Part of a small language model's weights: tied embeddings, 7898 steps.
Each number is 50 + 15 x the weight over the matrix's rms, rounded and kept within 0 to 99. Layers, rows and columns count from 0.

# q: layer 5 attention query, 512x512, rms 0.0801, rows 217-229, columns 128-255
# k: layer 5 attention key, 512x512, rms 0.0806, rows 217-228, columns 128-255
q217:49 62 69 66 69 78 62 45 61 63 83 27 53 54 36 79 51 29 40 65 69 57 50 67 48 44 58 40 46 30 77 24 58 68 22 51 59 57 58 42 60 76 51 53 67 66 53 28 63 50 53 66 62 52 59 24 41 71 67 58 63 63 60 50 40 62 68 76 50 53 49 60 52 55 35 50 77 49 39 55 60 39 49 56 40 47 57 74 56 74 58 71 55 49 53 46 24 28 70 38 45 41 45 34 34 66 58 37 45 60 42 53 37 61 43 57 49 56 72 36 50 51 51 67 48 85 60 26
k217:20 71 59 60 51 60 37 64 59 42 28 37 50 63 32 73 48 19 76 71 62 77 61 84 43 64 40 38 61 41 35 43 41 41 24 58 51 69 48 45 41 43 36 55 75 42 44 59 69 71 37 64 30 52 37 55 58 40 59 47 41 30 55 53 31 70 58 47 57 48 38 37 45 72 53 54 35 48 42 59 56 53 59 61 54 57 61 56 50 55 48 64 44 48 28 37 28 39 53 56 40 28 58 57 53 46 55 44 34 73 38 40 45 64 52 44 49 45 22 44 65 44 51 60 67 39 29 55
q218:37 33 45 55 23 45 69 56 57 60 62 41 41 46 77 56 56 53 69 52 58 47 63 81 55 34 41 62 69 47 51 77 33 50 42 60 35 60 82 46 42 65 47 45 62 49 44 56 64 40 46 50 22 56 38 59 33 53 49 54 28 34 50 47 48 50 56 37 50 36 41 48 41 25 75 80 50 48 37 33 50 33 58 27 47 75 71 50 60 10 40 30 71 73 36 11 59 58 52 55 40 51 53 64 42 45 39 62 41 46 28 43 59 65 46 47 41 48 31 49 45 50 30 40 59 49 46 30
k218:85 53 36 43 67 54 80 21 51 73 93 59 30 55 60 47 56 60 50 50 36 74 36 79 43 55 55 63 76 34 43 69 53 25 39 62 53 72 54 29 29 39 20 49 43 63 36 54 75 53 47 46 31 66 34 62 29 55 34 31 39 35 62 62 80 44 31 69 21 26 45 74 36 35 92 57 79 50 63 54 53 54 74 38 31 44 59 35 42 65 48 30 59 68 64 34 36 53 51 49 51 53 60 57 45 49 48 39 37 61 25 57 48 92 29 53 54 39 61 35 50 62 61 52 49 39 71 57
q219:30 58 57 40 48 59 30 49 59 84 58 55 54 22 28 32 44 41 54 45 51 43 72 64 44 40 39 36 43 45 20 43 48 42 63 62 42 45 42 45 72 50 40 49 28 77 53 46 36 39 57 78 32 34 59 16 71 47 43 54 62 61 42 61 44 21 47 42 73 46 71 55 46 49 55 50 41 60 44 58 47 62 50 31 67 59 55 39 23 56 35 56 43 57 29 79 31 68 53 49 29 49 47 78 48 50 68 57 33 72 65 32 83 30 38 61 57 31 42 44 37 70 72 62 04 55 69 37
k219:35 28 45 67 55 71 38 57 30 19 39 57 49 40 18 78 32 41 43 68 08 49 58 55 35 36 34 52 65 34 48 67 62 45 49 70 66 64 27 69 65 59 59 42 62 47 66 57 54 49 69 73 25 33 48 50 76 72 49 13 79 37 55 37 44 56 76 43 35 55 44 61 66 57 38 15 62 66 90 49 28 69 51 75 55 56 58 44 50 33 56 60 64 34 40 54 57 52 44 49 37 49 23 59 40 43 47 44 51 39 59 39 45 52 60 45 60 24 22 51 38 21 67 37 65 51 56 52
q220:40 46 63 55 68 68 37 18 46 38 66 57 60 56 64 58 64 17 34 25 38 50 59 64 41 55 51 37 65 76 42 58 56 58 40 61 50 39 37 52 57 66 60 64 66 39 48 19 59 38 61 55 55 40 43 53 36 43 82 59 31 48 52 71 68 46 50 57 51 50 34 46 60 46 49 57 44 67 38 57 45 51 30 20 34 62 49 33 44 43 74 64 48 68 53 45 40 65 50 26 40 65 59 42 28 49 60 43 30 48 32 41 52 55 37 30 52 47 46 47 68 66 58 85 42 66 28 72
k220:58 43 43 39 63 59 26 78 28 69 63 48 36 86 44 63 46 33 14 20 48 58 99 42 40 55 39 36 67 62 51 32 38 61 54 54 71 21 28 35 63 59 38 36 71 19 45 51 48 26 72 69 54 41 23 49 45 48 69 56 58 55 62 38 57 54 61 47 49 62 44 69 69 54 48 38 64 34 36 63 72 17 33 21 47 49 55 50 63 53 68 66 48 49 58 62 46 49 48 53 32 40 42 53 60 33 59 33 60 65 53 22 53 75 58 54 51 53 61 57 60 57 62 61 40 51 27 41
q221:59 65 54 61 60 52 32 37 40 48 29 39 40 42 58 71 62 57 70 66 34 46 31 39 20 55 35 61 39 64 82 48 53 57 76 48 39 47 45 32 40 27 48 48 63 26 79 44 53 60 39 43 60 43 27 49 39 56 77 27 41 34 53 47 52 51 35 38 53 70 58 33 31 43 59 50 36 43 38 81 52 59 43 35 27 78 48 40 52 59 38 38 37 41 68 53 72 64 58 33 40 58 51 47 54 50 61 41 85 63 65 33 69 50 41 46 39 34 47 41 64 62 58 49 45 29 54 64
k221:35 34 65 54 63 47 30 46 20 49 36 60 55 77 37 52 45 71 45 46 34 77 33 65 47 55 62 76 49 65 49 68 47 30 57 45 56 44 55 64 49 21 40 43 59 38 59 61 42 57 21 34 58 60 39 54 71 32 50 47 46 61 73 49 44 26 55 30 49 59 67 54 64 28 57 42 36 61 66 52 56 63 54 63 33 54 41 39 36 47 73 47 61 68 66 61 54 45 69 50 38 36 52 55 38 39 50 56 71 53 40 58 48 46 45 47 34 52 43 25 48 38 49 41 45 51 47 54
q222:33 51 61 60 43 52 62 47 24 45 65 30 61 36 45 48 75 40 51 61 61 19 52 35 35 55 51 52 32 64 66 54 52 47 35 59 52 44 61 47 57 49 41 33 43 50 20 54 49 34 58 55 57 68 37 57 39 29 33 75 40 51 49 43 59 67 62 51 43 54 43 44 34 48 61 56 46 25 56 47 64 45 69 64 70 63 51 54 31 39 54 55 42 54 63 38 51 68 41 59 51 57 65 49 39 55 29 61 49 47 69 57 63 20 53 43 67 67 27 53 65 76 62 58 57 43 68 40
k222:39 42 44 75 66 38 72 45 48 74 80 51 46 39 40 46 20 46 63 44 46 34 54 78 41 56 53 67 43 48 55 64 30 41 52 55 57 50 65 57 32 46 51 55 55 61 58 39 72 27 40 42 55 48 52 52 32 68 60 42 23 65 68 52 40 31 67 50 73 52 28 43 46 49 65 40 50 60 50 44 41 40 31 60 39 63 59 72 58 48 42 29 17 53 46 48 38 68 19 61 52 52 61 51 21 38 63 68 76 56 34 61 28 35 57 63 66 54 03 46 61 64 72 41 56 48 57 58
q223:54 56 38 64 56 40 37 64 42 67 41 66 34 56 39 45 59 54 67 62 60 58 64 78 55 32 43 51 53 29 57 50 42 11 50 53 44 59 38 39 32 32 36 66 49 73 50 55 51 43 56 55 15 56 43 64 43 66 34 62 51 38 41 70 54 50 78 68 48 29 44 64 57 53 80 75 42 41 62 43 41 41 34 54 52 64 54 82 65 41 34 52 49 47 46 56 36 51 64 69 33 72 64 52 75 55 69 50 51 66 55 59 46 39 52 87 45 35 16 55 32 64 37 33 77 67 51 62
k223:36 48 69 54 19 40 51 62 55 70 40 64 36 44 52 70 58 47 58 69 49 59 41 71 57 32 12 49 68 53 53 72 58 34 38 66 69 56 35 25 52 43 61 44 61 66 31 48 48 25 76 41 48 59 51 51 64 52 60 64 52 50 30 76 68 60 59 45 53 53 70 49 42 54 61 47 73 31 53 44 32 31 54 57 39 46 60 58 62 73 36 66 65 62 74 57 42 42 42 50 46 64 56 48 65 42 63 49 14 68 34 66 64 53 65 46 54 40 35 53 31 46 41 39 79 53 30 65
q224:59 37 68 73 42 54 61 59 52 60 63 60 53 38 22 59 45 56 44 56 31 59 50 71 40 51 55 46 78 35 79 41 52 57 59 50 33 67 55 41 42 51 22 60 24 19 38 43 62 44 50 61 52 68 55 48 38 51 55 74 59 45 63 42 85 57 65 59 61 48 63 41 36 73 67 20 58 44 42 29 62 44 32 49 42 22 63 55 36 37 59 28 55 46 18 69 58 56 34 41 46 79 47 40 43 26 41 64 27 67 46 21 64 48 73 49 27 57 50 19 28 57 36 53 87 41 26 68
k224:50 40 57 45 42 47 34 71 71 70 65 45 31 46 44 42 19 43 65 55 47 63 50 79 35 37 16 41 45 58 27 57 45 22 58 59 50 36 57 32 46 67 39 36 75 48 48 52 50 76 60 44 74 52 69 59 34 34 51 48 59 50 55 64 44 70 65 59 58 37 71 59 65 66 59 54 40 71 45 54 59 28 42 45 54 25 66 46 28 51 65 57 32 42 34 61 54 53 61 41 37 60 49 50 51 45 55 55 35 50 37 59 77 46 59 74 47 62 48 52 32 49 47 59 42 74 48 70
q225:43 45 42 32 53 37 43 42 52 51 52 49 58 39 45 34 46 62 51 43 22 31 44 26 41 52 34 18 18 30 68 64 51 63 51 26 66 71 49 45 29 45 53 69 44 27 51 50 55 35 46 55 48 39 29 17 37 35 66 34 55 47 61 56 59 57 38 61 51 55 45 37 53 45 62 47 74 55 45 79 27 19 50 57 59 34 38 77 60 48 45 51 54 74 33 49 67 63 66 51 71 35 49 51 65 29 57 38 62 79 46 54 41 43 59 60 55 45 80 71 29 51 49 27 79 53 64 65
k225:39 46 53 54 66 34 46 39 61 44 53 38 43 78 64 58 28 47 50 28 30 33 32 36 58 64 34 43 36 63 66 53 50 54 37 59 46 67 47 46 57 28 42 10 64 23 57 57 40 36 47 59 72 32 35 13 12 51 27 53 39 62 69 53 42 61 53 54 42 61 58 38 55 40 48 43 71 58 60 42 26 46 63 18 42 48 53 46 66 51 47 46 57 52 25 62 58 50 57 29 58 44 46 73 54 32 58 54 68 71 69 39 66 39 60 53 45 46 65 56 46 49 54 48 68 33 64 57
q226:72 41 48 47 47 50 33 46 43 65 41 66 42 62 42 38 44 48 54 47 57 54 58 52 79 54 31 45 59 55 41 25 44 76 42 38 59 40 61 31 45 53 47 48 47 29 38 60 56 49 67 41 51 52 60 30 56 26 60 45 43 49 39 37 57 61 43 46 47 46 44 52 39 45 61 74 59 64 44 63 60 50 80 74 51 66 46 59 37 72 54 54 65 33 53 15 47 36 48 66 39 53 52 50 41 49 73 39 25 79 37 52 48 42 65 67 56 44 15 74 49 41 31 37 61 50 70 79
k226:73 43 39 57 43 54 45 50 30 66 64 67 35 46 45 43 29 39 30 49 44 33 45 40 51 69 55 46 48 59 51 37 51 51 44 59 57 51 46 39 68 40 67 69 38 40 47 85 48 41 41 41 63 42 54 57 53 41 49 41 39 30 39 84 59 43 33 30 67 76 46 66 49 40 63 48 39 59 21 53 47 46 54 58 44 66 53 60 51 51 55 70 60 32 49 24 78 46 72 72 31 50 40 44 55 50 39 57 42 63 38 58 57 46 61 57 49 38 51 50 41 67 54 28 51 68 41 42
q227:48 59 38 48 65 56 49 52 56 66 43 47 71 37 48 36 67 43 42 51 44 69 50 48 54 41 46 32 55 46 34 31 52 22 60 43 50 53 35 30 43 61 51 38 38 42 36 53 57 32 50 31 27 69 57 38 68 58 49 49 69 75 64 32 80 59 31 35 26 45 50 43 51 40 85 36 27 34 56 39 63 55 25 64 46 46 47 47 40 56 25 62 49 60 27 69 68 39 32 26 41 30 43 33 46 45 40 62 33 41 41 48 58 62 54 53 48 61 69 40 48 61 55 43 47 58 70 57
k227:47 76 55 56 39 21 42 55 31 56 50 51 49 37 41 31 50 37 49 68 64 68 52 78 43 72 64 29 60 59 44 44 45 73 82 30 50 35 64 48 53 73 17 46 78 39 59 64 47 41 43 38 27 45 26 42 58 54 79 55 42 50 40 61 28 64 69 36 34 31 75 38 36 46 75 56 46 46 63 65 36 36 39 48 57 38 64 53 50 57 30 70 40 69 41 77 50 58 20 25 32 40 54 39 51 66 56 46 41 27 28 37 40 55 57 37 28 35 60 63 57 45 40 41 69 55 66 31
q228:37 29 46 53 68 68 51 59 62 34 40 51 47 54 76 46 50 55 33 72 64 81 32 49 81 31 58 49 49 64 50 59 49 29 53 55 48 38 46 51 55 57 59 49 64 56 40 48 57 30 42 42 49 36 44 32 62 60 57 47 60 59 69 66 67 45 72 61 45 49 63 44 23 40 57 54 55 60 68 44 54 47 53 52 45 58 59 52 46 29 44 50 68 70 53 58 55 55 64 40 60 48 53 59 36 52 38 39 34 63 61 58 69 57 43 30 52 43 61 63 67 53 41 44 49 57 29 81
k228:71 24 57 37 28 52 22 33 75 44 56 52 44 58 63 65 41 44 65 31 56 65 42 62 49 50 23 44 73 51 30 54 54 78 55 44 52 60 53 50 67 60 67 73 57 38 38 53 30 28 50 43 48 63 64 54 71 56 54 53 50 50 65 54 55 57 62 44 28 49 63 35 59 27 43 30 52 74 48 64 55 37 86 21 80 54 76 45 54 37 30 57 32 76 56 56 45 65 27 26 56 55 44 57 35 75 28 54 30 69 49 47 38 56 66 73 50 30 51 39 46 58 41 49 66 61 35 80
q229:54 63 53 53 62 65 49 26 45 48 47 32 59 83 81 43 41 51 39 64 45 64 64 48 62 36 55 46 45 59 51 46 36 35 45 53 40 54 58 56 21 57 64 51 35 76 49 57 58 19 41 59 38 47 67 58 47 19 30 24 66 32 33 29 53 22 51 49 58 65 38 55 73 51 41 39 50 37 38 37 35 52 35 47 55 57 34 59 50 54 39 59 34 37 38 30 22 52 69 48 24 57 60 14 62 69 51 26 54 48 44 53 50 31 18 54 42 85 16 69 31 62 58 38 57 54 47 79